From a checkpoint of a small transformer trained on Wikipedia.
Size: width 576, MLP 768 GeGLU, vocabulary 32768, 40.1M parameters.
Architecture: RMSNorm before and after each block, rotary positions, no biases in attention or MLP, tied embeddings, capped logits.
Each number is 128 + 24 x the weight over its row's rms, rounded and kept within 0 to 255. Layers, rows and columns count from 0. Numbers have three digits each. The size before them is the row's rms in percent of the matrix's.

# layer 5 attention output, 576x576, rms 0.0398, rows 363-507, columns 96-191
104:087133136149184114121108085171091185104171139138151118124106151078179114149142169128115111112088155135120099111135166142161132100157110133164106142127093130117123169044113105111114117143115105167146108134154132144168133168113141134136142081138158154152119153136110086103157124150119126175
101:106164121130145173152128123119178103096148146082109114114109117119171115093128141128151139121154144127118103134108087102102116133147072103130082157123134116100073169153123107070132134133119202183134152121124125111084114153143092141122165146102116138130153069122142149158118167104090150159
101:081154167101140155163123134111144105165152115115091150167074139124131138158126154119142141079090091121109141169124121117141125101179114099114123137115140119126106125118145143143057120123142129122139158153140109110130128132137116138122096132121121067066111094145192076148100135170113128146
102:166154125141110151136147141120164106134120135143130158105125117127121187113054159098108129163105150163142138153123101141126128141091147145130139133159136103098109182103148124102154143135097075113140134160146137136128107134087157122120129136092065083135147163125116147091129134109110121143
101:077131110108144154161120110146149089135099143135119108107092098094164111137092150124087129109129175087153157129140127118114126139119127158116115110169161159102145132111152110147091136148107142131129136166117085112132140114132170125134150124176069143085123154111108105149119136123128106147
101:107068140143092117118143196100095142109106124150109078109078122118113158111099064117154131128112120106136102111119125076085188139109135145137108103127144132155134165160123162121129137178108099163122089143094164105121100124131168175110150131170144095132170145166147132117121091133144144157
105:108085158141153129096090144190112107085152147156130108159082085126120150190160107102122080121102154152126168136127116164150224127121113103127130146101112086165132129087179092109138131138197118084118117148184095093111157142152141118165123097135164115149117124121131150092135093126116096123
100:067152118178208131105094113126121157168085167145179134150098160148111138135166169128089148154067087132176133109159161114133142087130150167143087157124131089119147094146124156100128131166161090154082121129155116117167172117106123179142138109109142140138098156153123111205166130112166112140
096:118115127140111118145116120135160085170152105098181159166127144127100062093100124115130127096187128164085165146136129108129154111139117120122125084114126107111101170137086164094138148161134157104175121149106153104105085097088147101155093105146118132123136132154115126132104084117089168123
096:144129150145097094131158094112075087067115193143120098152114146123127128158139092092127137133130103120112122124152107125147124082120128149147112112116177184134110118085153133145131155147097086113120122145131111124152132092161120112141145104129121096108139151057150192145159133120093077112
099:118133106133134086126127107155119148136159141150139116137121084136152142135164143139136149105124129140131076141167094101079110126140146110116137121108156135163137155134128086114121074126113142129120133094112114121165142157104145162134113133127121107086110129130145095093139171090121152094
097:139146114138093167168180167121073130134136098138130113128152121092092160093115130080124144143158140120106097141091148117153138108128093128134146146163103142139151161128126139136150110123131127158127129098149139134144150105112175128151136117118156100110136110169122118078087114150109104114
101:109110140113149117077123157089169126140104097123147097184154107163145113147121118176122120166123135118129124122168110125135147152186135099091122148111126137116132103188135166130147095156114152072121142125170146107123104084123131123077096100139134139140137084153148151111149149128120178122
097:135115115069134108098158146103140150149107107179139130139076132083120117109074121134102174122103119122158104108054148151130178137064143146196121135100141109162122121131119091127099141155165137105140137124110093169152090087150127189160141131126174121154088140145103128141141160122152142105
094:111171133183144148145149100135074125132172109157120123105106130179088150136083104108070129145164099170170133147128113146110126079126102113110147094103089107129115159162132130114080148164123142206097159118109138163101087142152141192116097092122108078094103112166142165106073102160160111133
101:092126084136134141132160140146103150124147103123092163119144118102132144114122097125137104103094148116131113130139133075147117101118124082143144145136142110123139168111071172109134046127119131137131162095134134102157151137125124154158101154155104147114113115137108144129070154107150136133
106:141135144157077141099159164056156108147077170179108113181129106100109075104186173137117158136152117124103141088077145124134159114135113156152157156123114102105135163146132106152181133076176106126133152127117185197102123191115151134105101140115096149089114113109150114121154144076134120129
097:175096119158131116125118108134119144157083116155154125124120128143154122105130124112142106106117148151097139089131171118096158104157158109159158143145156084077109086108122147111154135101126108160138144119122113106125116067121122131135102149135143133106126147082146131067167139158118141125
100:166108143119134108123118184122122146102146120152112046141113185124147122153119102114113136128125147120096103114067183145132165117118116110140128114143108096111096097104148150072097130132185125128163144105138086107113117080130160154150105117082156104137115135106143113097180119114144116090
102:099127091112138100109121108130105185110107118110146144121098100169082174129097101120133142166144157090101147107141116164124116119141132104120111146079114090171111107158123156074151132085129127128095134142125155114127090143108124137114133103100116144077144163085142119136162110121171107146
098:088177134132128114148091118117111142162147120084190192127130115117151114149092099129143106140111145125131122072188138127148126114101061167143168142078109109119118132131125121142156154133142137121103112158090132143145102111051152130094117137104113140139131181099179156121138147152085085113
098:126145093112183178137140127187124132119101125132136117119124194160083137101131115118144142150116133111129149089105097117170123120120104163155102115143132097164115120160114145147129162084173122118144120105125149128090145127150083143142082161105149116139133135098130169118086128135123154094
099:108166112127129113180147124124164130143123153140120124140116167076125084106091107105106136085104163123136115135116108137145156129134130096138128128129071103119128088130185106093112144147157143119096211118116127122114075119122112120132138126106090117126128176124112119126119132128147131121
103:128167140186118126204153150199161086156127097110116125074139047117079156141071099068194111095123150105122115121158150117115163132122125145088136133172108134146128135141121154138136149131083128138098150120148121110132135142105125095136113146124107175131098121147137143128108129116117113112
101:112163107119179086174163138104116121090136148047119112095127087144124124136132110136115078075058187138117129174101098140105125124124100142111114153111134080127148131124153107168157120112168126160091156132133162125149121103148114126102140097133109105168141135134115121137116089146135158160
103:152169168162123138153109152114161124177111125141136138098134134139108135132140127140103114111193106123141113068130108101131095153167111096131112107148160145136144133139163103095103115127179103145131108151144156147181162112145095130116115148143123136083120094150160122139071132135089120205
101:132033122158046161147128116079110124108126072066144109096087201155124163068083092142132059191170118155150148135125127091111075120102163143139090125128138136137116124117163114174119112132137123121142131109127145157130135132125111160085125149153129179115152112112128143132112200152125111132
101:145133150100098146151126129110126123147100137054138125132138120166138146101102148133068165108154159086121121128117140095105155126153081116112094127188148181103145132089154141100167143135130102118140130117080161112104132152124153122181077120128162132063128106160128134117121159151114119098
100:136115136124127132124117150115128188081154092139152137097108128119172163120117116138105138177097116149164110098112121141152131136155106088121121126120098126106121152176128148086124125149079101133142101124137121162106106174131099137140146118086084099110129112104131120148157186097134157141
101:154139119123154146124123124138122119159143138142123119146137184068171120147123135132154173091127168134101083124148141110147101166138169163198129117110117109105132149118129124129164109109077130125156146101145114148129123086097090129146191141147112144129118151152104149104129127116084154106
095:109085098122122094112151116179123110119050068126170152110128156197128150160139104111137098162084107157111089123145163145130165117140145135122152125136124117166170135129103128127126137122103135141116111151110102109133146145113150108086174139143111131111135134126136137127135122189181136102
104:070125130091150111135122104148116142137100166119122137129124143134069113160107161146112110136121149138165129084109138123099128091136106088170117146143098136158114141130129118151144154160120158132114133144180116119100126096153140140102138054126141178162160116122183117135125147179126137128
102:090184123100129067131097094133101115080168054101176071120112098165096105072163120063224137134126173141125144135175142090147120141121105162138137121087162164082119131128110159110103169170117069121109117115096124120146105141083106150131158171128154111128120118126150118116111150144128120124
102:169119151175127101129119103114121105140173125053101125112123109169117177199120025115156127118121108117100148140123123139178135126099129128113135150135158123161124160168120171117104129134128139150116088172134150146150120111145155119127117140127121139109148136092156167121132098177118135178
095:133140111169132132097113142151140106120128134110110117126154119142112120101129131115130133109168101140137130153098109147197115117137111139135115147143162106156098148129111116104129081124131100115082123106150145164166127130112128072118131157116141068120150167136144124130104123126133101088
095:097156140114166101177129157080194174121101112199104105135107125110131116098079101125117140094094100114090146138138104117110128134077120128129158169154095124147113163137109103127125096143095136116132125125140134090106138091100081105112137157139158174164137119160092151123086119132142143135
101:099104125130151107150112127133132126095139105099112141121144104139149125155109131166113152174159108124096105145116110128068146134102095089192122150106114106139128119139158130172159146121135097097129130163121126126109122140135106131133087136131153143156113141125156169106106097155122162120
101:114145142168116152134148169062135135144153098193131124139097113139129128089118115117103090150086175121162145088105114158089144131138136148141099139093113111108131097126123147091141100126136118086172128166104154112102134125102103131183148118123088142119147178137121096155122139140138123136
098:104146119157128151125125112144128123145148085122068135125124101158133122140077090127176140167134118088085147093138108147131145113148140149165145097135160127177103112104088145137183106090107120099100124098090112150132174200101142117157094123125159133116122138114103111089129161134147149168
095:111096132113092150124132113124130121119160096110121153118112131124131076103151127145144151096097098160132136135146071190122097100133164199105115115144105137151123124098114124120145140158127129111153154132143129142142120140162120100139095126109156158098167129169175113091148111123171170150
102:117104144122176099098077144170087127072173056134077153116091184103123168129170167119125143109122142100129113119134089088134156127144153095125118111087133125112141136125175156129120127178122132115111131176123102143161113166090144136130137119119115118115148160139124125162109076125105132108
100:147120180134126142147106150139136165125116108129103151166111149127149113161120184160104120082189125143110124110131134098122127126061119107098130140123176090118139184171108142151103129116167133164124110154094097095147151138145142105140138136180097169110111118136077110165111097114127100109
103:183149152123123131099112088072080132074086139090134192144153132167100152147148129110136096125094097140126091119084131126142106149128156098157126155141122089107140111137130120119129149140106120135137136129147156123108108113143155137161127155114148111130130125144128160132093116168131101080
101:075105185134180171072147120126204067195100101086141149080149079122138109155152102101137107042156147085148091146146158107139112149113166164104146106104127130128129135167133151152141138130156135106148138138136131141139127096133112127128105132114114098126138129156142107124131118124102103129
095:077157152129148135127122131147125121197156150163084075158091112075103145116170131147096156150168151105135135086134119123143123095080105111114132091158117143097119162177180124123146102113166163182113078115172083092091138143133156134159117088142128117141127178136108116098151155124136104106
103:176149124109132097161087107118117101058133165155118134192083124130110100108154090132111168137128099153087070169138133105117089109126134115127116126130100158145144123086098102119113134110113134153119139147132177147143102113132120127111137102119115131121123088135122103092141086149165133105
097:093141098146136107167090084133143118166069136119122145147145066140112101171151109121114122168137153138126129149114123112069139139091118122102125101179092125147124150123154141124089083166143165138124175148100100120161199136136115149145103161148090131108164097147107142118127171125123123154
103:082146186100238106124102116134139121084074151195103146162156118070073124144073135190157122090121131139134140131179154148154119106108080144140129111160114139082115091150107143097142144089138115158134120155098125138149102136140137107129062142133089137149118127130138117121148104143133131132
092:112162120127113138100158156127143092154172125146147107139133107132124183132129136112147097117164148134156183145106166100099116155156116107116145145140136130100094110137152124104159122123093088117120135096136126154141128098128152143152137128097107123114182111145109117105152098094153145170
095:129143135158137138138143092108143152165139124127159130125147111138139089156140156137155121139139141144136122177111129124093128200101102131121106142122149158144126126149187158118126141111139143133118087109162142170139118142075095137137118113147100108135151063092115128121152107114105109146
103:095126127124087116114127192134131101176167106136151074118104115062139092084095151018146152100098153135156144120120172181074118144153127123112152140154099143115162159127123122099139132120124132124150149134119113097130107144098121159124087124140106134137155134116090113109081135162122153164
097:165190143154092119178104127151104110110147108117101138086169103172123142167149126181138175074159111139132140127142117123116127113151085128141110178153113120104131126144099116162084125117137152092144097163152110140138138126137079105167095139091109084143104158092111162113130129125158077098
101:136156133145177090165119171151119115215155121099110128169143104123119160139120145137135126167132119103139114106185148117102168141127161143145134130154118129163111106139106142149075123153137152103112157142140159131147110138149119123169120170080098138126113125118164130114131106138150117119
105:082159135086108159132169207139136118111234109126194123148176131172144196152110136102124097152109131118125159096135145113099154112165111125096066129101074167115130130116168115127147120148112118115112158118110158140121123134140111117141148105076095121137184116121075136125158101102125111116
093:109111119144170099151077128168078120085117145151108104133147125125137092174170123102134160125122100092145135113110104146121132085114065163100081160106150155131157137111108129107123072078138148131180113158108140136139126147144173153067134120104095140122142124110112120159098122159139136083
099:118093160095085114164127126114175090159141133125154098123119169134115083135085173118132137097148161146129125111161123123102103135156169096152133127152088124158163131122131141175118133152171141143151093099119117155107131151133116136142142156152105126172075125107132123127110134109144117100
098:109132104105135111134141130164121123157113117155100148087121094170115132109116119117135114154147099171112104083141133146096116143111129143137141106117134200131160126170163109148116124134106101106134140117118144128163095083144128176100193100167118099152064170054119129096164102151127075142
103:052113142146132089125125169127083121101165142102148094149112115125095173099137099130129137062103171166086102128111099110186106110111134120103144118077116121148115120153107161120140154137138136122126153143144102133133118089118131075118116142137131146102101154089100149068141162147160148134
099:089136104108111107111114087130121118131171114108111111113140098067144095092146146146071130156130162106114133115140126125093095139145124152130139083113155127151125124110159121133150143121085169140107188149136151077102104142132158117089079118143117117095112164142146124093144157157130168142
103:180139116157077176081117246170054098110099129158086172086160161141169135140176178185183133124111121129107123090145068118137131102145114152130161118130119111124173155159147165133121147128178139108098125153097095145115134102083148129168131157169130116116138108101130127116153106092137113120
101:175091130114143144082126132125142061155075131095126119091183116122139169105096047074102143144185149120119132126173148130117127105128146067156129126164118111119113158078104135112155086131104148150067135177133132122176141135145106083108167129103108097109122102105111136175110174130139142124
096:102141086124098101159050093114186123223120127110146056105145120181145105085081104151103165170161110148168115141114070116124108095113102111118124166130134139111129145161114123127163127142142141144134133127138169120141117153145102144098172176070095123134122149174130134118152155138116125139
103:131122111146135068168135138148084106096120150099100153096126132109096133153142098122163114176129134121155121149137109172121127131138100160121193103129100129142141142118083091128135125135112136120109127157156121137130116163146141139144083121136139154163092142091155163182096113092129162104
100:136112128103139123092134133120141146084119134113103130126170078176127165112146136117084146136130087142107134081173127138112140167135092153106115141151161144130058127119127112130116156129166109083117096165137119070149122133143094145136144155138136107106073159169120155100132132161085162109
097:091071169128147102108112160108119146097103093167117097138116169135152090171207148116141145086140117095157123121108142121177132143162112132143147146138098075153124101102124114117115140111140092148122152152163140108178118146157141136125121132115142160145116098123093132099102120113068109096
100:161130173170151159088144159125109125128118083101109143148169123141132138099115147130177173171139070102078105155106186157157129129147146111149087128132128145089123111124119127098125079120123118132144115087098145139134198115100100152145124148106111133080119126132159137170184126135152096104
095:176074109144126118148126094170110129129132080097100131124169125132120161160153128080153086148130096160067126111161118099080151115091105121086100132155063150108131129143123172119128101114165079153140143105100104128166150112140145178121141126100120128116151099122091124149161117144154128091
098:108117166134082124129154139120132141140114170126129148128119114137133134155126153154146164084087109123119140103130145116061145141132108134147136160130188155152119103104141150141113111077195118128132135113124147130097107111092099130115096109151133119106144116171126200124104100111167103118
098:129108085149108101137153153141103132105120127098180118117104126108112124131138099126105103110107122138182130103120090153140131120150148129137067108131150152123079123158094125126156138108156146134137151129095130132114138146136117092150123134115119092142140108123155110109147109154162114116
102:107158161103157126136105113126127092144166155107138138139122123122166154144143124142138139109128142099123149117096118108104120094094087119084127114092096150121174103106124146122101085157152153109147092077102153103129125118074162106132092113115109095125150127128162131080122122121183137156
092:133155100113114168133118137109074120104126108094176124131136158136113160086150154095127137127142148117133092124120161095144130124151174145139090112145137189106123178123140142118138111131151121148154114108142075085117167095073092126090144128127101093128089138147115098158166132162082087146
101:154140137125123141133149157095108122160147118119100159164150073148154132123141092147118109117128158123144121156154142048179112093149152128123127150122142076117123098158111131138131122159185156088173128123126093102105148102146106164096135131121134153153163133100122142128154117119138133114
100:149115117156124159107142147153123136131152122156144136112122109120173129120125140180136163132109122144079108123140109177199132155054079102112141138092116127114111099082077171128150126142104143134085140155103148118123145087104149187153132142146131137110193136173115140137137140148132141140
101:121156149132183172156099101113184139181114167154110179114143115067134124184173085126110174163148106139142092176179109149100117107105160082188112139126143136127138134137142083123114151117123118106145205144146130137124125127120153137157120130148113111165140173116126170135139127094130089136
099:098106138137161109161128145109091118090145207132103119127135166158161123094150115154106067103140119111135169139152104110118144136134133095104111099136153146139111088165127118159169115171177104153094146142151108137143147149120163120115115110179099100098106096123102126086121124115128149124
098:150139135149116170114147105104079127136138137150095083122117115122144150128094119112118106149113117121087137116152115154115098136121072184100135156099123151117131141107129152138112169116121154142127116105082109090162120131167212191148152069134120142076153063110162108119123140115118118114
098:151160131133117115197087126103178163103188193135164124109144082114095127097115119178123137128102163123199169167142149134125117109121094120120125122098127088174146196103083138136101195073111128139088180147123092100129111112125163075092128168135098134143104103125111144117108099137107090176
094:150134128172153135102123091122118114119122073103142139175140134118129116146199110173156097115109141110092145165147161163169134123091113147092092156112168087138137117127142135075105170122146118134155173106132110140101084061078170129145107119121145122135146122172096146161148169109166132132
098:173174151150122096142174094127159155149139086108125156112082150096127094138168095150103145097145118117127148185109096133114098119138130108143178121156108112125095142131112147125115142085110104141155147128102141098134128123105079143164100131121132152162114154110111132110127131101148131055
098:174154158090103114126135103154112138131080117142099120130085128110138158086146148127169175169107142177085157073081160141131137119158107099143140117067079153172164092159133132101148158135118156154118109143069096130151141117100152120134130079134109150146109150145128134132127134113118117133
096:099143080132087120132143139147127121120100167141164147125137121123104127142144149100122141091140128151173133154168161130094152113098117114126131152126144146161124159139104119159113124091108132106139117149151151128106092079190132158100111132137078121145129156113155092132127145120134128130
105:152194102130147130142144117141103148126166098171197128168097174089124123184155071082191164109186116107150142129110136136133116061141119145125077134119144128123170101136135104150113155143113151096089090175114101122158119147103132125136118127111163139122121130136101140122120151126111150153
096:162027155141105106131113171161142142096096132119114129115143146108087144155109152153135144118133130143116116121131149150099161165121108153151109144132101158119137173157113146169123102107124119133164134178137140140083147073082131142114150134101134104148138081141098148092105135133134153094
099:115156102138106120081118101113125105112134101086113163168110145121147146190122086123087128133131128102097132082134089148124133078141154185084134156137160173108117165096094129135115101128127129115097114123155122134124094152175103078111141155147173161135113104135125110084103117161131138138
095:158094112081099139143135152156121127121138125141122127138133104142119083132104144122122149086143191132146153122122086104152130133134110154108107108158100162143153121144159117128153126136130151143135146093109133074098145161085154084129134105129107091145098138154101151149103104111131093095
094:120116032152103088125124148152150112126136147132127158134131128114117132134147140134138120076187142144135103109158175113151138115151078133096094129176177147126156170140130131113155080131136143079134106162098134139141080112125113131189130143120129132141157150111131122135122114139095137116
097:090086105121184107105116092116160126123137143121141126070122100140113139072127125146127111103131072104097121139107105146118131124073097147144124144082173162157153123124090145136124102124166125125154136112082134091122130155130092110120140124206117129135114106127179128091120113147098133087
103:081121061103124126062142141149123212135149123062174112095191138045159159172097150110114099160204107069093125122140098092099120114121125172127120166124149112127125123119114137111129100114112129116137107122130141166130172116086142116141130101133123156138131115160097129111149104145120112136
105:127169115145127101115087112078129151128150120186138124109153084153103136139166097112153103151153158127139171147119103130142092135111145133112136142096130116174142186120079157127126122118121109121115127145087100085092182167108148108133107103113159085086120094100137129130117153170122131140
101:148155108165168082120164138153131113123129046063133121090103093139118128143122141131092173159137159128141071145129158109119174134137078171114132124103144114124090172124174090114121101115142117130098122142196157131152115104111141109112153135144129184085162152097170126212138127170094139156
103:103147078118135093114127113105122103166163135132080064123132118136134148156144135154112119120118141147144149120105151129136126159064143112154112111122175147137103188118128098116109117125102146154097142116106143138120126143152089126125118146102158111112133097146144117090164130126167162154
098:118154195113090136097129118125118131145078155165147088110206098116121132122126107134149108116094092124134132124122126144115086145134107125090122118125104103109104127116172172088123103100119102134101147167138131080128170095122121143166101129129116088073071160135098128135088161132191123133
105:086148192131106139123149110147147143061167130074150128151141133080096087110109184149135182127168149162144119150076133122087107160127147174136135148141141134135065174138164163132166127081095170138068124072085157129130117041132121112145109083122104147158131082121178141115150128166131112152
102:105135144122139141120122161154111133120145165191169101119151125125157138097131149110071141120108136103192147156135133115096135133119145139124089155092160152095145152134170130114120107134128109103082117103114143151154160110079085141129122197104083161147142124113135120058125116136127080106
098:111088099145106145144117148096158104140109153125130121116149127142141108109134098162075113112132130120113077172141162140138136125147131114120131118146165097123122098131095148102110108178107165119102118139126188134086117085144137149152100145095141112150168113112066154054136158135105098139
096:110172102111144131169120113134148093121138133101107126121151124109149104139144100147107122165058163150083128129127102155177141117139115144103091131111106145188155136116114082137147137154140153119107087114094138099117077104139126165131095133114066155141089162171156133080155111099122143152
092:109117097130135152125161093096136135106139149126169145128113143112122114178077181116174134159095164170102117129130125156127161108178195117089106106109112135142118129115158157148115112147102127162114107135150124118136128135128092178096065107105100129122135144095130101122153144118126129120
097:132071132143138126130170098115164151142100104120104123095107101141184112245150088151143106077109120117080099116164121156143136135130137166108097040098128130127116099128107101125117105112176129121153109191156146098118165102152138124154142096082153095143103105153112108106109136108147107068
100:123123159122096144129138151145138167121155178166118081141130095090189141144151089107106134117098125136148135113142143104124101179110138104088119131121136131150093146107118166069164111128139164124099169139119148103106134147139136103137122107101116177143121146163138115134130139120126152104
103:185040075124153030106143130103097117149148177166157127151152069082205068102144141073105165097183130127120109133132138143124094112115146106131100129144149124145143096100088126133124132103110119107123110145113132104167190140128096116051139080087158122113121165103136128125141130122075117175
095:140124092149144103093191119108080151128181100155145112079131157098115175123098121196143115152141107122095173158126080149124111108115166167145162113132162089107126130146124120074143135146140086091108165158161094167138106154117106161138133106114162129113141144113098085168113106209141149141
095:159126112177176142149145158131127178096138166148115063083119119106127115032142133157104128135104130171155128089148155120107114068155129080089161112139127110110109111111120062163104118138168130107125127103113122119128133119080097118083104168154124102164127109132098083153140139166116126106
095:105164119112138144139112107156163158087113091091176192110111138111128094117105156115125101163159127124132135160103133130132148141133134156102106113129119150140146129182140168130110145140139075149117169196127139114115088139109146143093106095136095154143137083092083164160114115092119116105
096:144109104088125112115151166125135175146094084138113164095143107145112137149109122125152158151116125106083104134101152109106144135132178157102141076128101141143157153145076084128099138134169100156136125208075119081150110150156137122143144140098143138103137120127120162102127079060142085139
107:149123178121108117135077136129108186141098166146126167093108124118141083128085148119125108151132131194140175142152100104167154130176144125146117163122138089112123173098115062087131137082130110114088138126104128122136135148147159163126169121107138151085110126141128123112150118086109121128
104:188147124114106085157171162143156157106100216117095138085068151117077160128134134095103160037204128134138123114114128136114120097132116123136111075135147129112123145145138128148142117122165108104142142099117145107112112122166150140121101155169067148165108136120112121116109161126159113108
103:144143142151110092107141140165110114106143100114136162063088165137147097130136155089119108142072108089089070135094124076145103129153125138137109126127070106120111121087099098108103106170148136178110110142132130114137119131116130098133140154124096119119126179111178149097100140153092105114
101:118113074121162048140132100119109105120095154105091135114124139106120141155100136144124122106124108113131146170108127113139177112146108122153188121090083169144138126118134109126190095081135116093107155101144103121143163135165123155111138119164136127175119144074127129172128131141099116163
100:153149177123127134084092071092127128147108131081122187109106127151116103161098175120158127196108095177130118164113087117111099131142119170088156128120109161102120129169133099125125124138090131157119134141143147132130130100112110127075116137133103108105118105131132137139137170102114095055
103:119137129138080153115153171132070104109128152108144107126094140082156142127134153156093101180128118150146154084100132166135122139122137120154150164088130141102120103143169101137165100113126165128120151139143163162113139124127150118126121147159162111090141116115136080117101139139158136081
097:097096125162179110133071106138119109132089114155099126112107100149087160150155109103173186105093138152132133129093188114118100120078155096147103133118142101139145162107126091155128140144137134149139162137125123165141137108094099163128141147122133103119086163120135146136136136109113120067
103:125145116121114111122113147192080068110134090118156123149127088066102167138108094135157108104114140129129125138106110140095119193130169135136103174133090198125082156150161147138118135105087126136122131173095092102088150136078169134149107149111116122145115114110103133077165117104125138094
101:161105154091110151132189115124155136167137120100154109137141102163103134138076126161107089098127107107122105139142153137141094143118121122130081126140148103164107131167140146177142125090170149144153107120112134138128094094175104139106194144157128158090102102167142161112167140108158118123
100:123084050092121069180119115131095045100179129088132140167119094120092100155144096112168117130120071108098154169084150155142172126105109101142134105114093188147126138091127103124127121109140149133117137111158095128134144104143119138164145124182083149151139118088140126129148124148136133138
097:141105139122138132144117176134132081155107196177155124131140124161158098188140126083160121178079157103126158098130129132139165173122147109139123111142121108125122165164139113144171143104152119155096155168129137050171168087131151147159104122126130102157133103123127134092122162115108142122
105:101110177130077184080091068134161153137145108192157123060092172111162111153085104113055150103127153106146130134134111163109091120129150140079144162141151153132113137119114161103132153154130139087106125124133151109176145103116109116129155116102138092129101154160145124108117107128145100130
100:153124121164152124141131113131152088130065137173114113117124139082112126120105107082123143138165138119199134167136128117146126136187152123138142119154125180155125121093160098139109160117151175126123163119139153078143123147106122103096123142127145111111128158161150126167127106118132130133
100:189190114094088124157084092085083146175112147141148119153134155174130106129145084131126161150156140137132160132137143110127171152116108103089149128121149124146096120147095172133127173116120105086095134124115121135113100126163115152153131137119108113138153134141132119124115135146131105131
101:074166118129164119139102126135144129111090116126121053116159143135109108122111174117172129185148119148099138146092132152162167094121138117137116117120126133134111177137113121149126123124153117136090108148143141142099112128161086114141130111138114140115094127128149165123136114115072117154
101:132132140083160094098160163111114158118093078107150151097082082147113089119122140139083155165138103114162145143129097162078122116127101058196108122160127166133099198093124128107142063126134115077119097108108175116097104103147105124129116096158150125147151114075098109147140085141175101145
107:134171139105109097099169144107104223083160098189126093090129096153140060087140165106155171140036145126181158111137126133148119134151159152114144168098113107146112150122122132119097129142175092134120158119103151139119117119051101131142141106113149128136151139075094142122137087141111175127
099:118160132102120150110140154127107119106168191132082098103120189109150128167174186086170132101127145169149122118141124168104131158129111153143102101102114115089178121140126118127093124120100188135129129162162104185154146144083143087122146091114129106099145111095120114137153118156096146117
096:077129145125123154081082115155113150112089119110118086122111138117113116146148109106119132088117116123083122194157115072130131143130123098107160152149140109106121133148089097138143138156113158181088145098122088171128137130128088182122095047123143156133098079100106127131104140133145124145
100:109091132104115150117095096166120119141096104116117164130117147097142155102131169163112091133123119121112087107126151111132127135108118135168094130164153099121143122163158094147159116122113103136139114108102129136154102144108112181097106153131122188140133100110119110168157083157137101092
105:064139124131148047124174096157152143130129091148104123016149127145126137117096165087133150136140109102182091103134100138101089143155074097159104139096172144118134086153162100148142122189148160111116115147132117111129149162144120120138141101115110109118169144143112137122137138172129120130
099:089109121144164096179113129167092170150081099094111096054126131099193127140098095111157152114167148123125144133144113174131131101135129098132096136144122150121132176123083144111130162138154140151152137113141139105147125113096111131116138115120140131134094131124129159085182135130131165149
105:131125113147161125181121080054171126159064134158177176117103113154166096115169103094152134158110109128124133140109107123096146117086108110112162121121171156138090127146143159110140156139146144086131098152139138101096136149136158129139150117113137145116123109154153113112143131141152177109
094:125122132113107099087152158129149135156161101182123134128176110095140143111147121153143167121083180109126109107084119162127184133110129080134126155212143095118184130115139138079145131140135120115125146162149127117111143150145153151130124101125146157132132161131149135114120081132154139113
097:098083098147135122121174138151101122094173095109131070087206149178113152113116127081136123119158139137155145154137139103160118138099101118153143168115098149128094108158148120107107116131131111107161176151175094117120131126123116062114069167089096115112111104140092124168110126169119137114
102:127136109139167120183165155081195096172100095120119086121148181121114062122190131092166164123106104105108120125116069181149133097098160108106139103088128122126122135108142102116126095132158190096124116123090136099136073113111092124136138118129132129155163142137123151127129143135137107154
095:139175127086150088125139097103113181133129142141105135126138139110107128075104154119122104148113145125123074108103139151143126124103106126140085101094145127165149138116115123148090152108108151136128139128103117133150087159165126105156130139117128093125148118108108134116155134122106107106
102:091107122108103147103115108177130114134141127118130141181108112140086135127127109135145184113152130145165148146136124112119109156085117137149101119144146161077110107116141176167132118128131102124157039140159141166118102114131115125146120119127164125147103153142124093121142118093206160130
096:120141111136098129070098173120123124088126139136128114125130109192137162125105136128201136123149119128151125175085096108102118129093118177092116127134087149107126125162114145127160112142121155118166073124091118127120129146166103152129136142170162107124110134158145131085119136106153152137
095:096144130138151082143128167131139098120110145093125100096122111116079132079138160120076178102129168131112123119128105064158098128115127104124122117106128147154102133112115165182136128117110128100187129182120131118140087122101193127140078071136130094100152144154129164103120127142150124131
105:076149204153148150138101166062155101147170144109165115218119099171141129103157108076153111132101143143164114146134160146136125116101104140113132154094109150130112144132091115141122124143151129145140102159154091148137151100133130119126102151101127095116141130151155138081118169126096122129
098:120088102067093182081146146123087146119113128144152130091168141179130138132132143110110140105151143102134147113154138184142127121146169128137084103159127114146125116170139133156109172100112131104084138128114137114105149084099135080082150105128178102153118095141106164133117125124096132163
103:085191142145188094091145095129122137093140154106114126094154133080168114112105120156117109081185189103149112133128161114106129119165113137165120107107143141145094126117116059099094142143150136158115145122108107149115110140160145093157077184087170126151133134122145174153125122145104145135
090:153093105135122138130105144105129159117076179093101083121144130177150085095185077161122130088123137141097118115154137125137091090132140109132114131110143127097131168149135142101126149134115115141148127125148178091139136122132154120115127117135092104122160146107139126088132130111151113122
094:183077157135180170093105145114145125165151195100113149173124068140132122149148140105155113150177175144124140136105097090172165111134148088171132149152111108098128140147140141074111120104151117086110099113099137094142126124188091136144093098138147146133139131115162090122167135142149156144
103:170099099141121154121163088143117163103092113162102101118145142079126090174148109117139118160081173128086103126148144153093101143084122147122121114139081135147117120134148132125113148099086082106101111141117115114152131139156139158106155157165148119110091140131081133136081169095093171096
102:131124151164135129121142131172188132132103161145124158116132151098140136115131151123112098118117139151122084155121121098129182085152096089110136107141122129127163128114121128151104154106143118122143124090112172134131175131131121115133109134149115126083072085152126138091173105104176107164
098:178065116155085108162145118144113112142054149089136111191125162144123056105160149085150118092148112058110116101129126143142116160145117089109143139158165147112149144162163135127144113100092105092139133094133117109108153101094116154125097114136121150186140174102111115114147105161156105130
098:111112118155148108138121087108142133127138148146134143113133161081142077168070134113119115164082127142152090137157072137111143100112134156168130162126128116166131119138119150110137142140137162137133121169161136111142132090155144127111125146106069129149092142092117129130120141148116152136
098:140117121146104146103188108136126112152158133112114121103115114073117153156185161152145157107139137106153114109114115115121113171161088127090170119169125127086108157171084124137147165187090128121110165102125132128132137083142101144138145135164064144108086163072189146165126138103109106129
101:124144114123161158202127252144135087119110123140074139142130155161085127169101154044136124107134181094141120110081091121143148097147135122112097131115112104161109080134152142173093116130091107130115125131116129084127125107137110144151113138140157119114113139129092148104116068126120156087